python train.py --head_dim=64 --rope_fraction=1.0 --attn_scale=0.125 --parallel_block=false --optimizer="muon" --decay_shape="linear"
Each number is 128 + 24 x the weight over its row's rms, rounded and kept within 0 to 255. Layers, rows and columns count from 0. The size above them is the row's rms in percent of the matrix's.

# layer 8 MLP up, 1024x256, rms 0.153, rows 920-986, columns 64-95
size [ 98 118  97 104  98  94  94  95  97  92  95 111  97  88 104 101  83 107 103 100  94  93 103 102 100 105 101  93  96  99  94  97 109 100 104 100  99 102  94  89  96  98  95  94 100  98 106 108 105 104 106 100  96  95 106  99  96  97 102 102  99  92  97  93 111  99 101]
[[156 136 117 111 131 164 147 139 149 184 105 102 125 130 113 147 145 115 149 108  90 123 140 184 104 106 134 109 127 132 143 151]
 [155 136 157 123 148 178 131 183 159 164 128  91 113 126 130 117 140 113  61 112  96 158 128 149 144 113 154 128 111 126 119 146]
 [136 161 102 144 169 132  94 135 148  89 141 114 136 120 154 124 126  97 121 152  93 121 138 129 141 134 147  96 159 140 138 125]
 [103 106 133 133 106 129 171 111 135 117 118 108 125 145 136 134 117 151 135 125 133 114 131  80  79 143 104 125 131 156 127 128]
 [117 124 114 117 129 110 152 111 143 110 129  63  89 185 140 142 140 103 161 141 152 117  96 127 148 103 107 141 193  78 114 141]
 [124  85 120 128 159 110 126 107 114 119 121 129 114 127  93 138 157 140 149 151 111 118  95 148 140 144 122 140 121 129  93 107]
 [141 108  82 160 173 127 121 142 157 106 122 117 125 164 124 175  54 110 116 134 147  90 151 124 108 117 144 109 109 122 113 140]
 [138 100 121 128 158 112 169 145 131 116 140 164 148 109 121 124 138 128 130 134 100 142  97 139 121 115 127 149 138 134 113 155]
 [112 153 121 126  96 150 103 119 117 133 163 119 154 132 124 123 175 124 130 143 129 167  82 145 144  97 135 109 124  88  99 102]
 [ 81 105 124 171 156 129 105 109 167 128 123 119  90 106  83 120 116 136 136 165 122 148 123 161 146 138 113 128 102 136  77 149]
 [143 100 166 123 152 116 111 139 125 134 149 130  74 139 135 144 138 186  55 103 157 112 115 127 134 147 107 112 161  85 121 132]
 [103 161 148 156 134  85 133 104 144 157 130  86 118 140 131 100 135 106 135  96 144 109 142 160 101 114 121 125 120 120 153 138]
 [110 142 129 126 136  97 118 114 193 127 130 124 145 119 129 157 136 126 147 143 132 129 132 104 110 151 157 114 128 142 152 158]
 [103 129 138 118 144 121 157 173 135 104 109  90 128 160 141 134 118 159 135 131 114 124 163 162 129 171 156 122 132 160 119 137]
 [143  75 126 172 115 152 157 141 142  99 147 133 150 137 140 142  74 107 103 148 151 138  97 136 156 107 119 113 116 109 139 128]
 [147 124 158  83 133 137 117  80 108 121 107 114 124 108 121 134 115 126 128 130 128 102 105 129 150 135 143 160  75  99 125  89]
 [122 152 130 124 136 133 126 150 118 147 131 117 115 109 100  75  92 159 137 119 123 153 157 113 126 134 111 178 132 106 133 163]
 [ 85 110 164 152 101 103  84 133  91 122 123  94  97 122  98 122 160 112 115 122  81 132 126 139 168 123 106 158 120 145 114 152]
 [166 129 190 150 134 125 144  85 167 114 161 112 116 135 113 135 110 116 155 142 120 140 101 110 119  95 111  92  81 127 178 155]
 [123 127  99 120 114 113 181 151 134 128 100 121 171 130 127 162 155 125 149 101 163  86  99 106 148 130  75 130 140 149 137 130]
 [105 158 122 109 138 128  86 160 105 151 106 136 123 145 114 125 110 190 103 145 113 137 152 116 102 102  96 136 132 110  73 125]
 [145 148 132 140 190 129 186 131 156 125  99 132 140 203 105 120 137 131 141 106 128  92 101 135 153 107 125 140 101  89 129 101]
 [130 154 108 207 133 138  99 145 120 145 131 114 132 140 150 149 140  98 156 145 147 160 137 138 106 146 140 106 156  80 108 135]
 [112 116 161 163 147 146  91 110 145 120 149 139 121 160 123 122 130 155  76 117 131 106 104 127 139 115 103 148  98 107 174 122]
 [148 104 128 148 138 165 165 117 155 119 148 140 153 108 164 127 142 148 106 149 113 145 122 142 161 117 141 149  84 152  97 162]
 [ 85 144 172  98 118 108 101 159 146 123  92  98 108 105 146 106  94 119 165 191 137 121 169 129 124  99 166 132 108  97 113 141]
 [116 127 112 158 137 167 129 130  91 130 177 102 137 106 133 135 160 141 112 130 136 102 128 134 172 148 114 128 151 175 110 127]
 [112 123 130 125 167 141 147 163  91 147 127 120 109 156 139 100 143 151 109 113 120 160 139 148  99  97 103 156 167  83 102 135]
 [122 162 101 117 100 174 108 127 126  98 166 158  84 133 139 191 152 110 138 128 122 153 100 136 134 119  88  97  90 112 136 129]
 [139 122 154 155 145 154 110 131  87 130 149 140 119 112 125 131 145 139 121 181 111 115 156 129 130 145 134 121 110 117 124 123]
 [106 153 169 111 139  87 121 155 115 100 138 115 158 127 158 102 163 139 169  98 154 141  90  76 132 113 116 111 170 157 101  95]
 [145 157 148 103 146 110 103  85 116 141 109 165 138 104 142  89 110 124 107 134 160 111 164 169 150 133 102  98 108  81 165 165]
 [165 156 158 192 146 139 120  91 121 114  87 116 121 103 115 158 109 137 114 112 151 113 108 130 111 132 134 121 143 115 141 147]
 [108 110 101 142 128  93 146 134 140 109 109 157 124 155 121 123 135  99 181  89 148 159 116  62 111 117 115 122 125 105  89 106]
 [138 156 152 131 110 142 105 123 163 118 116 189 188 134 134 148 124 116 136 132 132 154  86  76 124 101  96 145 136 157  90 155]
 [108 100 133 148 120 163 113  87 133 143  98 172 132 136 107 136 170 110 125 139 162 102  94 133 136 107 113  92 132 137 122 147]
 [153 148 122 138  88 125  83 160 114 149 105 109 156 140  59 119  96 116 127 164 119 117 157 140 163 134 147 190  88 134 163 145]
 [144 145 134 162  85  94  79  82 180 110 118 170 130 125 119 133 151 105 104 147  96  78 131  77 104 135 120 132 130 162  99 124]
 [125 124 100 142 136 103 126 121 126 151  77 110 179 146 137 143 116 168 164  97 127 125 104 134 173 121 130 181 100 122  92 155]
 [ 97 117 157 126 111 127 126 111 139  81 123 128 108 150 150 164 152  89 154 146 122 128 137 149  82 126  77 144 142 106 115 146]
 [112 126 109 142 136 118 118 193 122  93 141 145 128 112 109 156 108 147 132 121 122 114 157  54 114 112 139  93 136 124 151 170]
 [132 165 128  96 104 171 117 156 123 158 137  92 140 155 129 143 143 129 176 130  87 100 123  98  92 122 127 146 156 123 115 136]
 [140 157 141 170 153 130 121 124 159  93 121 119 117  92 147 104 118 150 115 157  96 131  67 195 138 149 142 150 147 140 188 169]
 [162 116 165 113  87 139 101 127 127 124 137 111 130 103 141 116 103 156 167 150 174 132 147 149 134 149 123 131 169  99 153 160]
 [158 126 128 127 162 146  93 131 181 112 137  97 137 135 103 123 141 156 154 148 107 153 121 119 105 113 149 115 164 126 126 110]
 [143 135 165 132 162 154  92 113 103 117 167  90 126 121 125 152 176 129  92 119 109 108  98 114 137 121 110 153 140 116 152 107]
 [ 87 128  93  99  94 151 135 148 115 124 124 126 131 108 137 138 136 150 110 134 149  95 125 109  69 173 182 140 146 121 179 119]
 [106 115 144  92 149 114  91 132 147 154 114 147 132 163 139 106 120 108 117 171 112 140  91  91 140 115 100 128 132 138 142 101]
 [129 153 132 128  77 128 110 164  98 125  83 124 116 108 164 146 104 128 127  76 123 113 148 160 142 147 147 116 133 135  78 124]
 [118  95 107 123 125 171  83 129 185 144 112 119 132 145 171  96 164 147 148  99 144 116 100 123 136 119 132 120 139 153 121 148]
 [138 127 153 153 136 134  77 106 128 158 184 110 148 115 155  88 118 131 120 104 136  77  93 135 118 161 158 123 125 120 141 127]
 [146 144 155 145 140 117 200 164 116 127 115  91 158 152 111 148 149 120 132  98  94 109 146  54 130 117 113  92 158 178 121 160]
 [179 133 180 133 152 124 142 127 158  92 130 156 138 209  86 130 149 122  72 136 105  75 115 117 144 133 115 152 130 138 104  94]
 [109 127 130 135 136 189 130 150 190 115 105 127 146 118 114  78  88 122 112  97 108 124 128 127 139 124 129 109 139 149 140 142]
 [168  74  91 123 121 145 125 111 146 122 149 130 145 164 136 153 143 109 123  94 137 104 159 160 147 131 153 124 149  75  97 145]
 [127 139 168 153 123 120 138 133 131 149 139 160 137 126 156 109 136 102 154 108 114 154  97 160 120 128  93 105 123 132 105 111]
 [146 111 143 123 110 134  96 108  93 109 124 139  91 114 161 135 147 139 139 147 101  84 143 106 141  79  93 115 158 102  91 131]
 [168 175 105 107 113 153 125 121 129 102 112 104 117 126  83 146 147 135 126 180 113 134 105 141 127 123 168 159 116 104  96 117]
 [133 139 112 100 139 173 160  84  75 109 148 118 171 169 130 121  85 114 134  92 153 125 110 147 130 143 104 154 122  78 153 120]
 [101 109 133  94 140  98 113 111 112 172 118 159 109 126  98 110  98 125 196 125 135 153 135 101 142 113 116 106 127 120 138 155]
 [169 105  91 131 114 121 138 179 104 112 154 146 141  87 105 132 150 160 104 156 138 123 135 109 133 129 114 111  97 156 166 113]
 [146 136 167 124 151 123 136  91 159 106  88 133 112 129 114 161 101 101 166 145  99 151 120  84 146 100 103 111 149 147 130 122]
 [138 110 135  93 133 144 102 173 106 137 125 130 136 124 114 136 141 134 146 134 105 174 154 120  64 145 150  99 130 156 104 141]
 [156 120 167 112 136 148 107 100 146 127 181 153 126 163 137 143  98 101 146 134 123 134 148 117 136 114 142 187 148 132 127 131]
 [150 140 117 148 150 137 111 133 131 134 117 106 114 141 125 132 136 118 159 136 129  88 114 140 119 138  81 108 136  82 134  83]
 [ 93 132 107  97  90 178 121 124 154  89 165 136 173 109 106 154 106 136 132 120 128  71 101  90 130  98 143 141 133 147 110 109]
 [137 163 107 140 156 135 133 131  87 153  94 118 115 124 123 153 147 124 104 140 139  92 134 108 144 141 116 143 134 140 122 137]]
# layer 8 MLP down (transposed), 1024x256, rms 0.22, rows 920-986, columns 64-95
size [103 113 102 108 103  94  95 106  98  89  92 110  98  90 106 100  90 100  98  99  97  89 104 101 105 105 101  94  95  96  98  95 110 101  99 103 105 105  98  97  95 104  97  96 100  97 109 101 108 100 108 111  88  95 110  97 103  98  94 102 101  93 104  89 104  99  99]
[[109 181 119 122 201 138 130 163 107 139  92 129 141 133 158 111 127 125 120 125 149 130 130 124 143 100 129  74 106 133 117 135]
 [166 133  98 128 137 137 139 157 146 162 104  88 130 112 114 148 140 171  74 141 109 149 143 118 105 177 131 140 116 136 145 128]
 [114 117 109 129 127 117 101  89 117  72 102 145 109 108 139 141 100  74  61 123 158 115 161  85 204 133 125 146 117 124  68 108]
 [ 74  93 163 136 119 112 145 121  91 142 122 103 165 131 162 163 155 136 107 132 134 113 122  86 103 150 104 150 110 110 119 151]
 [132 129 150 143 135 129  69 170 105 118  98  90 134 125 103 148 144 176 115  86 103 133 115  91 122  98 146 109  98 104 130 101]
 [174 137  95 133 122 120 126 122  99 150 108 160  87 163 124 132 139 171 134 150 136 116 151 107 129 105 182 135 131 104 118 164]
 [137 154 105 151  97 105 158 119  90 158 161 145 162 145 122 112 149 118 139 128 122 146 175 108 149 165 109 131 125 147 147  69]
 [ 98 151 114 122  98 136 130 156 142  95 127 129 131 139 178 152 157 105 117 152 102 131 126 147 106 120 103 160 142 146 110 115]
 [163 148 173 138  50 122 119 129 119  89 145 125 153 131 150 105 147 140 138 119 102 125 147 106 137 105 102 145 130 162 116 113]
 [113 109 100 139 148 140 107 106 137 137 106 146 142 138  95 151 114  97 152 159 111 122 136 117 132 120 138 140 178 132 103 132]
 [119 108 172 146 123 143 118 126  96 126 106 123 140 114 149 120 107 132 153 169 163  89 121 124  90  81  75 129 147 167 110 113]
 [105 130 112 118 157 103 139 132  89 115  72 139 122 104 131 100 113 157 150 132 116  96 166 172  94 107  83 116 122 117  79 154]
 [148 107 112  87  97 140 123 143  71 151 128 130 134 124 118 114 148 170 118 104 116 111 124 112  88  94 131 134 130 149  82 141]
 [133 158 108 118 139 143  99  90 127 122 188 117 140 120 139 136 140 110 104 144 124 152 151 136 135 147 141  75 137 119  99 167]
 [132 118 135 158 138 166 167 138 134 137 131 108 140  55 112 127 129 108  96 127 121  95 113 114 106 127 135 130 165 122 119 128]
 [134 132 120 155 146  94 109 135 104 139 137 139 154 120 149 151 119 132 124 108  94 126 126 117 144 140 154 173 129 118 111 103]
 [103 114 147 168 132 135 160  91 157 123 115 164 120 104 119  93 157  70 170 136 122 103 112 124 193 137 105 151 101 126 145  93]
 [103 149 149 136 143 128 165 133  82 169 155 139 108 134 113 112 132 177 123 137 102 167 167 136 162 122 131 117 168 140 134  88]
 [106 143 128 117 129 105 140 151 122 118 165 104 154 136 110 145 126 149 174 140 135  90 168 142 116 156 138 119 135 143 172  91]
 [149 126 126 124 113 114 128 183 129 159 136 132 135 147 121 141 162 121 130 143 119 114 152 108 108  97 113 125 111 134 118 128]
 [122 126 161 123 137 134 152 100 141 151 168 136 134 175  95 106 102 131  68  97 139 120 110 117  88 101  97 161 120 144  97 138]
 [156 102 142 115  98 132 116 117 104 132 129 130 141  84 122 141 110 117 134 125  88 127 136 115 135 167 151 137 161 151 113 104]
 [133 129 142 168 143 142 152 136 124 155 116 167 152 145 108 125 128 152 149 133 161 120 107  94 127 123  86  95 134 105 140 119]
 [120 176 166 156 127 147 103 126 104 113 137 105 136 142 143 147 165 123 114 135 147 154 133 164  88 122  84 130 113 119  99 128]
 [132 146 139  90 145 129 167 130 147 112  85 120 182 106 158 105 109 196 137 119 109 124 147 133 111 162 145 121 122 152 114 130]
 [121 116 146 129 120 102 114 160 121 121 137 126  83 117  99 152 127 101 186 145 125 146 141  80 159  99 129 101 147 124 159 170]
 [139  97 115 153 141 114 131 153 149 146 139 116 138 102 126 146 136 139 132 109 176  96 142 122 131  88 157 124 112  93  80 122]
 [104 129 154 110  95 153 122 119 131 186 134  97 115 104 129 111 149  94 176 140 131 120  74 111 134 112 130 137 128 153 147  88]
 [112 140 115 179 148 108 170 130 139 134 138 104 167 138  88 106 150 142 152 112 145  84 146  96 127 150 107 122 165 118 137 136]
 [120 122 115 116 130 102 121 154  93 116 111 149  90 147 141 142 162 159 148 128 155 128 112 112 122  98 156 166 117 150 141 119]
 [114 150 148  91 103 131 127 130  97  91 139 153 172 129 134 114 140 124 144 134 116 146 106 144 185 113 128 143 148 141  82 103]
 [117 130 156 114 108 139 151 137 113 159  87 115 126 160 115 148 131  95 119 117 134  99 129 140  74 166 136 126 137 109 156 108]
 [182 131 130 126 167 106 120 118 160 156  91 104  93 111 130 136 118 138 145 133 147 122  79 164 109  94  96 130 150 118 142 105]
 [102  94  89 159 105 144 158 156 122 112 118 153 163 122 102 146 105 173 135 128 142 125 115 102  88 107 131 103 167 149 122 128]
 [146 165 157 117 141 138 126  95 140 120 147  98 117 122 117 143  75 160 137 146 104 155 109 161 132 126 143  99 140 117  80  91]
 [166 132 136 125 113 101 149 110 143  86 161 116 154  95 130 133 142 166 123 116 134 145 148 113 154 118 119  98 144 153 144 163]
 [169 162 119 127 104 109  91 153 103 147 132 130 140 129 114 107 108  78 128 164 136  97 152 128 146 131 159 140 107 120 168 154]
 [179 132  78 129 146 116 111 112 133 151 150 124 118 159 102 181 140 116 103 105 143 103 130 125 154 133 141 114 141 149 118 100]
 [ 99 107 125 111 106  89 119 104  80 186  98 117 112 116  81 114 111 147 176 107 145 163 118 163 137 134 118 146 124 101 111 125]
 [103 119 139  92 134 144 113 142 140  85  99  92  75 109 126 119 131 147 112  95 110 103 113 162 151 110 153 146 137 111 133 141]
 [108 123 128 150 134 143 126  93 130 154  94 100 115 150 145 148 119 152 132 137 135 156  90 186 157 133 122 169  76 117 144  86]
 [120 120 162 111  99 171 121 144 142 112 155 135 132  73 135  97 161 152 162 134  81 152 156 177 104 100 127 111  98 103 139 147]
 [135 143 139 173 151 106 150 147 135 117 134 175 129  97 129  54 118 104 141 123 183 170 131 123 129  99 152  90 124 111 147 161]
 [ 83 127 144 110 137 139 149 171 156 139 162 129 124 154 114 118 140 105 124 126 151 100  99  84 168  96 145 118 106 112 122 115]
 [172  89 124  99 151 156 163 151 115 128 148 183 147  98 141 156 111 108  94 121 120 125 126  98 100 133 163 158 162 127  74 101]
 [126 155 147 113 190 131 126 123 116 133 140 137 138 125 113 132 142 143 136 123 137 146 123 138 126  86  89 142 124 113 117 143]
 [ 90 132  88 105 119 110 124 143 121 121  61 144 141 139 136 168  92  93 119 138 139 107  96 123 123 136 144 123 141 140 176 128]
 [137  95  91 115 125 148 135 148 143 139 132 157 147  80 113 144 164 129 121  96 130 142 105 137 127 132 104 157 171 106 104 121]
 [145 143 128 141 134 125 117 126 110  74  72  94 113 152 152 103 134 131 153 120 153 140 136 126 103 119 125  91 140 104  81 146]
 [143 134 139 135 158 118 132 149 103 127 131 126 117 123 146 116 128 163 147 147 134  98 123 119 100 145 118 113 122 106 138 127]
 [137 102 127 163 120 107 106 131 139 118 195 113 123  95 161 138 140  89 148 143 116  85 111 127 165 178 145 132 110 105 127 173]
 [157 120 116 113 170 138 139 123 161 156 103 108 125 158 132 136  92 108 146 140  98 154 139 114 136 135 130 165 132 121 117 101]
 [ 93 116 142 115 102 125  93 107 153 107 117 127 138 163 130 144 103 115 127 137 119 139 116 127 111 122 128 120 119 127 161  94]
 [117 135 129 151 119 130 106 127 101 151 190 106 128 148 144 117 127 132 144 120 153 120 119 143 117 106 149 122 160 120 160 131]
 [127 147 113 102 127 132  86 147 144 124 100 106 178 144 142 136 174 112 168  96  97 163 145 133 158 109 159 130 178 139 126 122]
 [106 164 137 105 130 153 115 127 120 123 119 164 125  81 113 113 137 144 131 102 128  94 120 142 111 120 112 136 135 128 127 156]
 [146 146 106  96 131  88 103 150 138 156 151 119 111 115 127 104 107 133 167 149 109 152 154 129 138  94 112 101  68 111  89 135]
 [108 132 118 134 145 131 106 108 172 122 115 156 136 135 177  85 122 134 149 127 145  92 180 148 144 132 112 122 124  86 118 115]
 [125 150 130 139 133  84 118 173 143 124 138  87  90 112 170 155 116 102 122 157 137 119 140  95 102 126  93 136 155 131 138  98]
 [137 163 150 154 138 135 134 123 138 174 121  99 125 168 131 117 101 134 141 133 156 121  99  98 106 138 119 131 109  85 125 140]
 [142 107 150 124 127 155 184 140 130 110 168  89 111  82 145  87 127 115 117 155  51 152 136 100 187  88 126 108 103 140 120 151]
 [125 127  99  93 120  83 115 111  99 138 126 150 150 149 128 111 105 108 121 164 161 140 142 140 136 147 171 122 113 121 140 157]
 [135 117 131 112 101 159 134 127  99 147 122 116 109 131 112 127 154  99 144 118 126 130 121 115 121  99 166 136 134 116  90 110]
 [130 165 162 168  96 136  92 143 171 127 133 117 154 141 115 132 148 152 146  89 133 152 155 136 138 143 155 118  95 119 109 145]
 [142 157 119 105 110 101 128 156 112 115 102 109 137 124  95 109 146 191 117 146 131 168 103 141 119 113  89 136 122 129 112 154]
 [167 103 107 115 140 130  59 138 127 134 118 134 134 109 151  98 126 118  95 105 135 114  98 139 134 140  46 130 127 116 105 148]
 [121 123 123  91 121 136  95 108  95 151 106 140 125 125 116 125 131 141  96 163 108 122 127  82 120 136 130 169 168 132 120 118]]
# layer 8 MLP gate, 1024x256, rms 0.162, rows 921-986, columns 64-95
size [117  99 109  96  93 101 100  98  88  92 109 105  87  96 105  90 100 103  95  96  91 104 107 111 105 103  90  94  98 101  94  96  95 103 105 101 101  96  96  93 110  95 103 101  98 107 109 102 111 111 108  88  93 106  92  91  98  95  97 104  94  98  90 109  99 103]
[[162 121 144 162 166 150 131 144 108 178 143  86 112 152 169  84 128 136  73 121 146 101  79 105 117 123 139 137 129 128 184  80]
 [130 151 120 141 194 180 112 160 154 152 139 121 116  50 145 161 152 118 152 157 132 144 128 154 160 131 150 148 129 105 156 116]
 [146 163  79 157 122 130 162 155 109 138 133 151  82 110 117 149  98 142 109 190 148  97 131 137  91 132  89 170 153  89 120 136]
 [147 138  85 127  81 160 136 141 101 141 112 141 106 157  95 104 148 143 108 162 154 112 121 161 175 169 110 111 156 148 102 112]
 [113 136 159 155 137 167 114 142 120  71 113  99 118 116  65 107 148  94 129 102 126 118 139 110 133 153 131 133 180 139 168 144]
 [145 152 147 109  85 136 127 171  80 113 130 147 135 157 103 106 150 100 163 139 105 119 168 113 143 165 132 153 107 154 106 113]
 [164 144 142 110 113 144 119  64 119 114 135 133 126 142 172  94 124  98  99 142 133 123 152  94  54 159 128 105 150 133 165 127]
 [158  99 156 121 122 178 127 123  98 131  98 102 136 122 104 149  95 115 155 128 122 124 195 121 121 119  96 126 152 141 129 130]
 [145 101 131 137 109 137  92 131 118 123 125 151  67 121 116  98 140 142 105 109 148 106  90 129 140 128 125 146 106 188 120 111]
 [130 154 111 164  89 142 112 140 125 121 153 154 122 111 146 143 125 136 107  99 127 128 122 153  70 153 114  87 133 103 108  84]
 [179 118 152  97 135 106 139 146 156 165 155  95 135 160 128 127 151 126 141 135 124 107 107 114 153 170 132 147 126 150 121 194]
 [123 158 136 132 140 147 140 137 151 160 132 130 106 116 150 154 153 147 163 150 162  94 105 106 122 113 166 137 124 158 111 108]
 [135 139 173 109 117  93 104 125 102 148 109 176 137 193  92 178 130 146 108 134 111 131 142 137 102 165 144 153 134 176  99 109]
 [ 98 151  93 140 125 147 121 149  93 110 149 120 146 121  75 112 113 106 123 140 162 201 137 136 121 142 121 132 148 165 112 128]
 [143 136 107 151 139 105 114 137 134 122 123 155 155 124 134 117 133  98 165 162 148 125 170 133 118 141 127  97 129 108 110 104]
 [142 105 136 172 147 108 146  86 163 108 132 118 116 128 134 134 132 185 154  94 154 113  83 139 178 107  92 131 118 111 174 118]
 [177 123 112 151 146 138 136 153 112 130 105 131 114 115 126 149 142 150 165 152 137 136 145  88 113 117 138 173  98 158 151 108]
 [115 116 116  71 101 117 109 119 109 143 112 101 159 139 107 143 119 144 132 109 149  95 176 156 109  94 158 146 145 141 102 120]
 [100 115 140 136 133 138 146 124  83 137  94 123 120 129 150 131 103 133 155 141 148 123 169 106  89 182 127 103 125  93  98  82]
 [134 146 142 126 146 122 107 115 145 151 143 108 114 101 121  90 101 108 117  91 159 120 148 123 133 127 155 124 148 159 153 154]
 [133 161 146 186 108 170 154 121 143 137 103 139 126 171 126 125 101 104 136  95 132 119  93  85 107 117 139 149 127 181 104 136]
 [163 120 162 107 148 119 120 133 107 134 124 131 158 101 133 189 150 133 178 120 130 113 112 145 115 154 132 137 131 120 134 155]
 [ 95 116 117 137  93 138 124 101 141 125 116 144 139 179 124 111 101 116 127 115 155 143  96 115 141 128  83 126 175 127  88 149]
 [122  75 147  81 161 105 148 128 144 101 152 112 167 129 136 150 113 142 146  99 127 146 126 116 114 135 111 172 144 139 110  97]
 [126 129 134 154 122 137 127 164 136 146 124 125 112 145 163 112 156 141  97  89 112 114 151 152  98 104 142 142 158  95  99 120]
 [138 169 112  97 132 135 146 151 147 132 174  64 136 158 137 123 148 125  88 164 161 134 120  95 151 132  85 107 135  92 141 105]
 [128 124 106 120  98  96 127 114 127 140 108  93 126 122 107 126 126 148 180 134 147 101 118 133 120 162  68 126 152 132 153 126]
 [124 120 118 123 132 125 133  53 131 138  79 133 131 128 127 122 129 127 118 115 145 132 124  77 109 127 130 117 147 135 138 116]
 [117  95 153 141 124  97 114 111 161 104 106 133 184 144 101 129 117 134 157 130 165 166 153 110 105 153 143 148 133 130 138 110]
 [161 170 120 126  97 123 128 155 156 159 101  95 189 103 137 110 171 114 163 134 154 174 128 136  97 112 107 132 100 108 150 148]
 [160 125 127 114 143 145 158 127 115 119 152 119 133 115 140 119 109 129 127 127 142 151 134 117 119 128 136 103 172 133 137 107]
 [148 130 107 113 155 159 116 129 136 137  89 101 126 110 113 126 164 161 138 106 124 140 138 133  98 114  86 162  96 110 151 142]
 [136 154 150  83 134 135  97 150 134 127 115 158 181 115  95 139 116 135  94  87 167 178  95  87 143 125  83 148 109 161 167 119]
 [143 137 124 139 134 139 122 105 126  94 125 129 129 134  95 146 100 148 164 176 136 160 118 134 118 135 188 116 151 123  97 156]
 [135 143 125 139 149 178 125 127 135 120 142 107 143 119 128 104 140 122 127 151 147 153 172 114 168 167 123 168 122  97 116  98]
 [108 135 107 125 161 110  87  72 141 108  83 114 108 136 101  96 146 158 126 101 140 136 101  83 150 123  88 147 114 141  85 113]
 [113 117 120 143 166 183 106  84 128 175 127 113 148 147 107 127 138 122  85 140 123 179 116 180 102 138 146 122 140 116 150  91]
 [ 95 113 117  96 138 161  82 115 126 126 145  97 144 165 141 109 178 183 157 114 141 100 112  98 153 112  94 148 114 139 148 110]
 [144 137 121 159 154 129 117 126 148 148 124 169 171 119 117 101 136 124 139 101 174 115 137 102 148 155 138  76 112 148 102 124]
 [ 99 173 169 199 103 124 176  99 133 157 137  90 126  99 122 144 107 120 117 153 132 120 106 127 168  96 170 148 142 148 130 110]
 [106 125 112 119 130 134 103 138 114 112 122 151 125 117 141 140 145 129 142 104  95 144 110 125 141 121 140 158 133 120 127 114]
 [163 134 144 111 119  94 135 118 104 163 164 143  94 137 127 167 111 139  96 145 113  89 150 158 109 184  97 167 117 127 161 122]
 [174 126 126 115 119 112 173 141 162 101 110 152 122 131 115 148 120  93 113 133 121 126 105 127 114  65 133 137 110 138 124 131]
 [127 107 104 155 132 128 145 170  90 131 150 144 118 146 104  94 120 117 109 141 124 155 112 120 163 149 115 131 152 155  83  98]
 [117 144 119 106 142 115 144  92 175 128  95 105 185 132 156 148 107 115 145 159 146 137 120 102 131 131  74 128 148 148 139 124]
 [149 106 134 109 123 104 166 132 140 110 124 132 153 117 108 116 107 146 106 172 118 110 121 125  95 129 159 119 146 141 136 117]
 [ 86 105 115 155 117 131 138 163 119 115 155 166 125  53 147 111 177 122  93 101 102 148 113 190 129  95 152 125 149 132 119 129]
 [125 108 110 120 121 190  97 143  95 117 133 102  91  75 116  83 149 126 145 122 135 188 171 129 134 117 180 143 143 117 108 100]
 [146 125 106 119 182 115 134 126 123 144 118  84 153 151 167 115 108 165 131  89 122  89 150  75 105 118 143 133 139  93  89 129]
 [142 111 157 122 131 145 166 156 105 113 142 174 119  91 115 117 143 163 168 122  93 133 101 109 114 191 142 121  71 190 153 146]
 [152 144 134 161 102 124 148 147 142 102 106 142 115 126 106  97 148 121 160 125 111 115 132 118 110 124 128 115 118 121 142 132]
 [117 161  84  98 131 138  81 129 152 157 100 128 151 181 132 110 161 125 140 152 133 106 134 103 153  78 104 141 129 105 106 123]
 [133 129 146  88 119 134 126 159 174 164 125 123 130 146 103 140 160 143 149 129 139 114 146 101 119 139 126 163 117 177  68 150]
 [127 121 144 157 135 161 124 209 136 111 148 133 108 110 193 127 143 159 164 137 153 140 167 132 145 149 144 165  92 116 125 121]
 [106 152 118 110 127 127  89 138 110 130 139 125 123 113 131 136 174 183 133 171 123 126 175 135 145 111 134 114  93 153 130 104]
 [146 158 120 124 182 136 141  74 170 128 152 109 167 129 159 121 134 139  73 104 144 164 127 152 139 123 130 127  66 166 191 118]
 [157 131 117 122  98 146 135  89 131 137 138 192 146 119 106 108 126 117  91  95 111 150 141 156 158 132 124 133 108 175 138 158]
 [104 106 142 112 164 101 113 146 147 112 133  86 145 147 146 108 167 123  78 135 131 181 115 149 103 122 126 128 112 117 106 114]
 [115 134 115 102 122  96  95 132 136 158 113 148 146 126 137 120 132 145 139 110 123 158 117 134 107 162 113 135 139  90 102 132]
 [140 160 107 135 160 152 166 126 133 150 129 120 119  98 137 140 104 125 121  95 111 133 131 108 121 148 125 109 106 110 159 141]
 [159  99 153 159 136 149 145 121  96 132 112 117 130 124 134 104 139  98 130 131 118 131 141 133 127 144  83 144 110  90  85 125]
 [127 129 141 144 109 136  99 141 129 150 170 134 111 138 173  98 136 164 111 186 109  99  94 109 100 121 149 122 127 144  95 137]
 [147 102 133  85 144 136 157 143 126 166 102 160 133 154 125 135 108 144 132 124 128 117 122 114 118 143 160  98 182 154 163 115]
 [132 166  95 128 146 132 118 138 152 140 114 156 122 145 105  89 120 115  99 161 171 163 124 109 167 109 111 141 153 154 118  90]
 [147 101 105 177 150 129 125 130 120 119 120 145 139 115 135 124 164 143 124  95 114 125 139 161 157 139 172 166 155 122 157 160]
 [108 127 169 121 128 109 122 112 144  96 146 101 105 127 111 184  94 118 132 141 108 138 167 108  60 100 101 148 141  97 170 102]]